config = dict(
    n_head=2,
    vocab_size=32768,
    norm='layernorm',
    attn_scale=0.125,
    parallel_block=False,
    batch_tokens=262144,
    seq_len=1024,
    dataset='wikipedia_en',
)
Each number is 128 + 32 x the weight over its row's rms, rounded and kept within 0 to 255. Layers, rows and columns count from 0. Numbers have three digits each. The size before them is the row's rms in percent of the matrix's.

# up: layer 10 MLP up, 640x160, rms 0.164, rows 32-69, columns 0-79
# down: layer 10 MLP down (transposed), 640x160, rms 0.161, rows 32-69, columns 0-79
up32 101:119105085105106131145074067143091150140108079099129106129107125143134100138154180132135083126140125146127081184102112132148092134145145197169095104142121156115030139105120106137108136146138122103122197115099181197121165137120140124123127124
down32 103:062113075082103154157157122069116139165167146166101145183173132106085159076128164175139171177179136110158140138108147131104123112104110070088131173117142152141211151126078113131154158091115143105113109120076137082109141100083119152125083143
up33 114:128091104160161161139161138097152060179145197148167096136097130106065129122125172159119147125170178101114102124121128114135185179182124162132158165060113121157125167088102181090152157095129091120168125095132123098140088109128122172073123121
down33 111:135122127118161102146111107116125118149111108128142185146098083125114103086148151156112171100122153201106093062101076163086092116091170132135129108176172120139126100063255049112113122193112100117143140096151118146155146111117138172145131141
up34 075:147114129116125080142118160168141166156161175081157114160101158195162123141152137134134103088144097149109151139147152169135093132156076120107094180124143123121079122085106130134107167164157203133122143107137084055104171114129139124074131105
down34 054:107105104149119110129126185120139135149094109110076151123114137115184105091109177113120117096093151130112160128069124105175140146068112126140144084167155142148160221168154101215131135087151127127120099130086176119086127031145064142165119150
up35 093:194148121169126182126238159081100129148100100085128126103124082108144131157093167101106077172076130163089137112165129114099106085154155104109082095177103153092149143103092122175120107100161170161133111101142143156146125061111104100109112079
down35 099:112126144139094106161056100141119082087170164152136102146129170158120155134122160148177184082125109097081103094125083133060149148134094151118146168102135121158103153135130162107135179058126106102091161127130060133108123170152130144148030172
up36 104:161113094142149165131135143146140204142167124110178085125153110127163103106067135127114125127131131132201129195093118097140181188165117170104065111123130121057104100135139150110126160110114167123176143121117158142031132111131109150194118125
down36 112:120155149099112104111138154115041093150160121180106146090147133137128167102180110114132108074119128134105098111139095219108086113104169145122138137185145179126099154087093080109186118153087087132188096184093082176144139131106157139185159084
up37 042:118092159144134181130118092119153098143094127179125184172172108115134127106165112119113141124130129080152192126142149192102140085086171169098052088116127120203094119073136074100192126100125147135084165094106071109106104163131157110162145100
down37 048:179126067136104113153156158122160156098142143081149092138118125135093083147150110151140056169156147167119097122092148093119083139154088091119141173102115101037193150113131180174152119159088153081161082215109171123193154074141113142121132140
up38 028:130097170126139156144089105115136103171069197153090161183165149132213109084145111121100123086102095123113173139143093155115114100078152136087121125144126134192116118068112055111120159146116180159113125042111119107113114181121144130162106096
down38 032:142125087112140133149139180161167170095147143121166113115105141121103111148152146176166100176163203172141118124118153086114125118152113079137153143101172085031163178110122168180160101137064114055165113242087180105202136044149109160117129138
up39 109:158123130126138147110102158167097132169127084129170177064172128119099140167134124121159118189191096077168159168137142140107136119173149110145138105105108121101118111174126161094116160122133000094198116096142109124123158098060172137165147120
down39 106:154146131067149094131136134099135077100173139164149056154092129085167077138167148120128071112155169155163168087110138095171164110068126154112133137111133099161134148172116084094178138129150144157124159105112129156162105134166135106105127192
up40 104:130131159130112120166105108130188107074129085152147135140164150135108071149114116133133108181154095140129091108158185127108116149088071067143021138109104136101102168101137120109184132068103155130171134093109133148076150123131115149062123131
down40 081:096127115127171131076081097082121154125111169134119141123113164114123182110045140134086129151074135127112140121124138103084100109106168132173159150142140141126165091160124116172113095164153163121066137143128139139114122075128101137214142185
up41 105:164110148120109141119099062168038158138154105090134102145169101104076066141181175096153119226126191145129153104119071105166088060120145160125153151079136113135175104102092106151141139162117133174154142116162058092135130143160124080081117166
down41 117:116151111096143104132159151120123123121083134119126133129126104159175132086110091175167150060100115098159081105057166153158202190149147082119139097110150158100107165103167159129141093066122130114123145140122143119170181084144127136152142084
up42 101:117100121043139079123132099094105188064176103124111106192094167141130148081096154123048178135144161115058099093129136149160164098167178099165120120131150172114132134127089129129181125105122143138159156079148104114136127147074167117082078084
down42 104:133086131119134161071119109136119160084049117104142156100148091118153157187101173151168119124102120095125159175114131132122031087110112154166155093100114152142109126158135162106066060169109122183119182140144144100107104148192086091105151178
up43 101:149158108110124140062131115062119156115137090112109162170111063176104163134147116130109134169088148184091135149149158128145139130089162128178113149177122095116142177134096183125116120104111154131095107114092120136116195104103105207043074138
down43 096:128058150103107174146192100135111094121133141139104115134129128076088101102151164090169120123127112070130091068069099122098158119143142133129166099098139192085166083166111127175149085133186170191143118118136156135118071096146121138146155132
up44 105:104140094130065196095092130070066147156149137075149087194188117125166131150144137085085100137103158112062155088099133102121197135128152130131118138156055104129126135127120108099154162143116171139152172122097118167121141071110060149169100154
down44 098:134153151104161090150131126113110162105055124096156191165090186142145161158153119103139103108105137109107073181137167110158098143113117083091139100090236134117173120159066115206130164105166096135117135146198091120117121120107132091109147126
up45 094:119057107086070130113100136127099139158107143137122073096136144177151114141204121165147124180192109086125161086141162114128094130104113099126174093110163139222156045126100184135162106148161147141169169136071111145144166150095157166081147114
down45 091:135119204179123126132095069083121113118144086163138199163100156101039135132127129129090113099123092154135091164106037129129123142126143149153162116128102148138139114106165155117157143070138144053129093129165110108113080190157125133177075180
up46 102:101068125109165103075178148153171120201131145119147100068093106148138147079125142189131152174137069124098153163138169155122134122162093090116137122110175093146198141087174187103116107131132146143137149113138102124127172095111098136072148140
down46 100:169153122153102144198094108087097078081106130166105149183187140121109156143170136086129091069146131117175114102125039158140137116130150147109143084116117148144125118156137126145199059137124095142114125116129135077121105139164163130172144125
up47 081:101107136157133110116140150095143146132133169106191117151124068127150143097096169152142099165151093148114135135164157160123136151097056132125161170144184029168135132100132133126095207113165136120141117054131113170161075111098096088101127080
down47 079:193101125127163132151142103161086149134137121094155138112145099110147109117128094126123139116154103115132087155121065114198143074119100133070107062076082204102131111116165164145152118243094118057100133112086179158090125138165136127136114121
up48 104:142076095123185113086102140142160157123084140126040170076112129063139122108195123153169166137120173051110116106135190114174135174127154083098135178150154144112126132152187119201091100168114153175146128139151122135136175084180114102089136126
down48 098:128117202071129154104098085092106136127188162125202158153091110130101109162119104158119118125125104139134136112129165080094116108099201166063158081070164094085105109137073125148109202110176164088162113167084131104116117147138124175198176138
up49 111:154116094095155096128129172120108140105115097110114074124100106126130081082070110190119123177168074083174107159083132145188122091214120147168167174155147118098106165119145074080114105131133135134182128086152154097095131145111168135111109115
down49 105:069105136091135158077156123100135179165112123111162130107133152143126176116090170125140112090066113112111059124125118060079143131111101069163113126157126104167107115178126207187150143143152160106096153170059161161118126090195132125170156120
up50 052:124124127090107181166144134064171151120150148128146170169157112147206158176130128138138143139101056133167108133115162099123117128151095143147137146128080100113179108147098123155118130142108093104101154121164180091143081112111128172105123153
down50 052:143081177084090157091145150171137145134114188112117129113094106107139156103180121146057171076145117124156110123096190110096135113106148116102163116120119168149105096170121151129133093088152120149157208086063145188119126105135109104188133063
up51 103:172101109153078131178155147141156132146073121099160096154108117103173172142158143165135186129100134118128128154157142137151070184183095160191135137143130094120135131126154111102127108067168126150147169097105116076121157130096082116166080123
down51 098:155163088064195114119166131114070118162125135112090163132088196098115091108075134098150097146149130163122171125125088104096180199195100169139105164161144158114155115115153087104113179099139130151168081135142155120121135123106111096152121107
up52 079:118139061157195125114175167171168127124114135173069115106172139141088115137120126097177124099136189138138105103153102134148128155142162091176117105087086142199064079151135150153102100103161105121109125107103139170133165128104116159026100087
down52 072:101144195173054137114108065071077131124122109104106108108113143073134148148099136176112188198133084114136109126091138131100127076130096083079171145134155165132119146125136086123175111130067167155139105170140136076184122167172115041155118120
up53 108:112111091123158053136156116109102154144147099120115167124131162138119138156085109151083090168113156098131118126134083156155125182098139140114134151146098135121125184131109127155185123076103145140091169089096130150150129085096184097131121116
down53 108:075141083163111165116105154071116131180096110127080173176153103120125090070179129116105094081124108137124099121094149083100170112113105115226140158124162159106105152085151122095144109198123118120187111152131124109103135182109128097147120143
up54 093:131124154154103171139128085070109106110171136117049189113144157086116131107123150178123151169115135131164087071172096081132148146155061115139123149084125147121149133123121164131123135090100112107147124149111112068149148151119161141152155066
down54 089:130085166149078075123144173160112092117144137108161128158120071124105162169141104089143145117137122078105129160108141124098133117098119149137099144174114070084130172128132117151126129136137082142100158158149106165129126129100141079150102105
up55 117:220105109122101140140202112227100121107108191139145129174102145140137124132158122138059104127126107132130101125145076174120143181133108179124118200145113122092139103120127118146161146076112074147190172090156154153058157150128152097092108091
down55 123:096142125138166128109154122150129131142121131106146125143129117085110117066141163147149106145108165152109103108169091059162174176099126094132152134080160076174127103145100084064140101079120136148103155097161169090160101072204148147137080120
up56 094:153148086149146115137111168085160112172145093034110116170150143157111150117094114148167136173159096080120160115063121141111111139116144031111117141101174101159136122114136106084079131123118094148098087110185081137147109078121106184131164068
down56 101:084135155088196111118164093178115154101093212152211134139147145133139123128108165101129150113128182161085127103192166139160125174134139204138136127127084095107125080142079091127178142116156122120132161167100171152061132120118137160148098133
up57 115:128127151144167157088188122171169214103073125096126036127105156157095151113116164181160112158111109086090078131078133105124140097193111168155127129125157195130108071153141085112077107101182091159148152187100107104130137143172070101171126169
down57 117:120084112130034111151093114135151121148197145182184149139119143093135133189127124131086114151116142150132119116154068141150189171152149106136035125108163133107129182148114145134137139145085149078104078124160169078127141148133179119135144085
up58 090:120141141154141167066073122185105164077094135103136154203125098131099149114121154135132146113143114084178132132110171158091152106113080086136126158089148143133119153136141118153144167157159171140141111126100105140121163105148100106126084163
down58 091:129151119118161107188164211125152100174147052139106100154201197119141090116056212110124101129123090108096164097154097055139133140140164074104121162146112125167172144109150156110120109088089069129105136143101127093133066118126115133108141127
up59 105:178131145149140144077164128089172087113164140140120074124145139095140084126142134135076092132173103165123143126094136126110153174187065154155154166144079115109124129112130141069088073124158140079160173128126085172118083107130132107151103126
down59 100:060145105160067126155159074122153191148126099132119119175127122086123166097129135166149149094092133140092109149104181101080134161089115118159087088121140108072128132152139130155131141178155121087087144139129130131132170116101116153132158138
up60 103:126139165079135162112102149133132159115127152106163124141107117146127132121082146137137123154101121142102136082136118075120118091072147140111116058159104133115120110123112113108146144125137107157146119218111139116163163182114128090130104148
down60 097:104076128142130078155129113106229105101153105113090120145165100084120117114157154134157174157097129119087161115083100171091115164126161114103142185073129150124152142095114123109107150098121138096163091137096138156112130089135132151053155137
up61 105:127118099084158094120107157117159160103131110145134066096169123143115164079129129124155075092167096235182182134124140164166110102119125136128169104128134132129089099139119144118079160168137086147102114025140132126170131135131136178113114090
down61 098:156119179177096093138133065129092155104187203124158112187033144089135132157123147120116142126089086094123143111144114086093196199128157054119114161131177181143139078165125102182159134107141129105140152154132192118109132067141081103147144148
up62 038:116156160125131137175126140133201086091130149123152188140109119127122155144137163131149168098102098156150206151116126154072127081132156114147130105083133125133136085118151193086148065145151116117070139159125070089125132122130156169128097156
down62 044:222103131181055096157137141173110158111151133128093074123202107159117134133154076159154140185129147127149121067112081075134099140148098115126153141125105153180105150116158134132112163125145148170177146134109140101107129153116117136107122102
up63 085:155117101124104190126132100103121136105087115082117141109172106099079113186083132133102128135091083135148134122102121107140161127116144083155186169150053145193142111111128067137100103106091055092120108146128156141065081141152053109114127133
down63 082:153137140181065137118135140111127113114122204142162099119091112149152160114159085109122135145107130146142124044177086152094118100148143185086160114135161122101155132140137166154116159109165135163155167096143093180116072150149198121096164095
up64 090:195140137186115151151125190113134086082196196125169105140086103103068129204109122097153125080099149125173114087131069140119160152141129109171109124157067161116089130122133170121114124098135077101143145121131096183109126123129104097164174105
down64 087:117165134140101101167155110125090080123087145179104121098144164130123166148094065137132142132168147122071116124114101166131173100089149118100125123110133152162125149158198046154127110104123136105106150115115121098102184159236137139108062103
up65 106:114128100140103197085061174094101145112100128145128157055125155101123082106143113157132087149073123121153129123081113107149144132122184118136121082119125146105165168155122105186115164121137081147097138120031108131092137128082145155168078163
down65 102:171145107115107125097071122131112097080071079153174111152102146173088193161119159130120100108095203115161112138150157132111136080167098088170070145181134203156131137109142107107155129114107088141087093165158099183090147119118147158136113117
up66 113:137110113140122115200132117133089126100173120152101074165131143075160169111100144127162106118127092137120142089136127114147104121137094049147133111184072131178173091087118148163103151131139084175118151111127120140158076122116103196174152094
down66 109:135140126123106146138136100083134109104096181114136143095144118152094061132172024117089131156159168141165112214168160087121183178156145128174147151124178096114153189156128126091155141089091173061128115121111101102120196158139082083121089146
up67 115:232090196038152133115091136145134112155153060105083094135178087109110143145158168131129139128143121152117129125083093095083107151122138107119089209155131098172089196092155121130052099085148089115198101138119127091145104149113122177135113134
down67 118:107137190159144122120131148118144159125112067133130118101110120122120185181141085134156158124117125114124055085149062112157151115140164109147086126173134196151154158188136139148156102143161131097062159115110124125137103128106163097058169052
up68 096:103099119071165142129121134116126111081071134083134129132104149194189154104119167121082131103086108178090185094118165129127197149091144110128165087155117142164161129051104157156064089123121093165143166104177184074155134098157115136135170143
down68 099:079150081165129118151163109101127143177203178096096131157163119080092104108100172118107105151113133118089114107129114139074158137138128132133146155133137133155139137167144148161068123148145171117132140184131079125046175113054115168112074156
up69 093:096122067115126173095136155164107126097125129147108102154089114189200146134179119138052118124120096222117140073120111143239099167193130087103124124120129141129126110090127143115124077118145168143088091096046081139127159071159154129177115189
down69 099:117163134165085132166126106169112151138163114087127126175176073139178052110098174138142085095107147154089139168087136157134211113122103193119132126123115094129116116085124145078142161149143068120086153169133113122130112137135101121089142095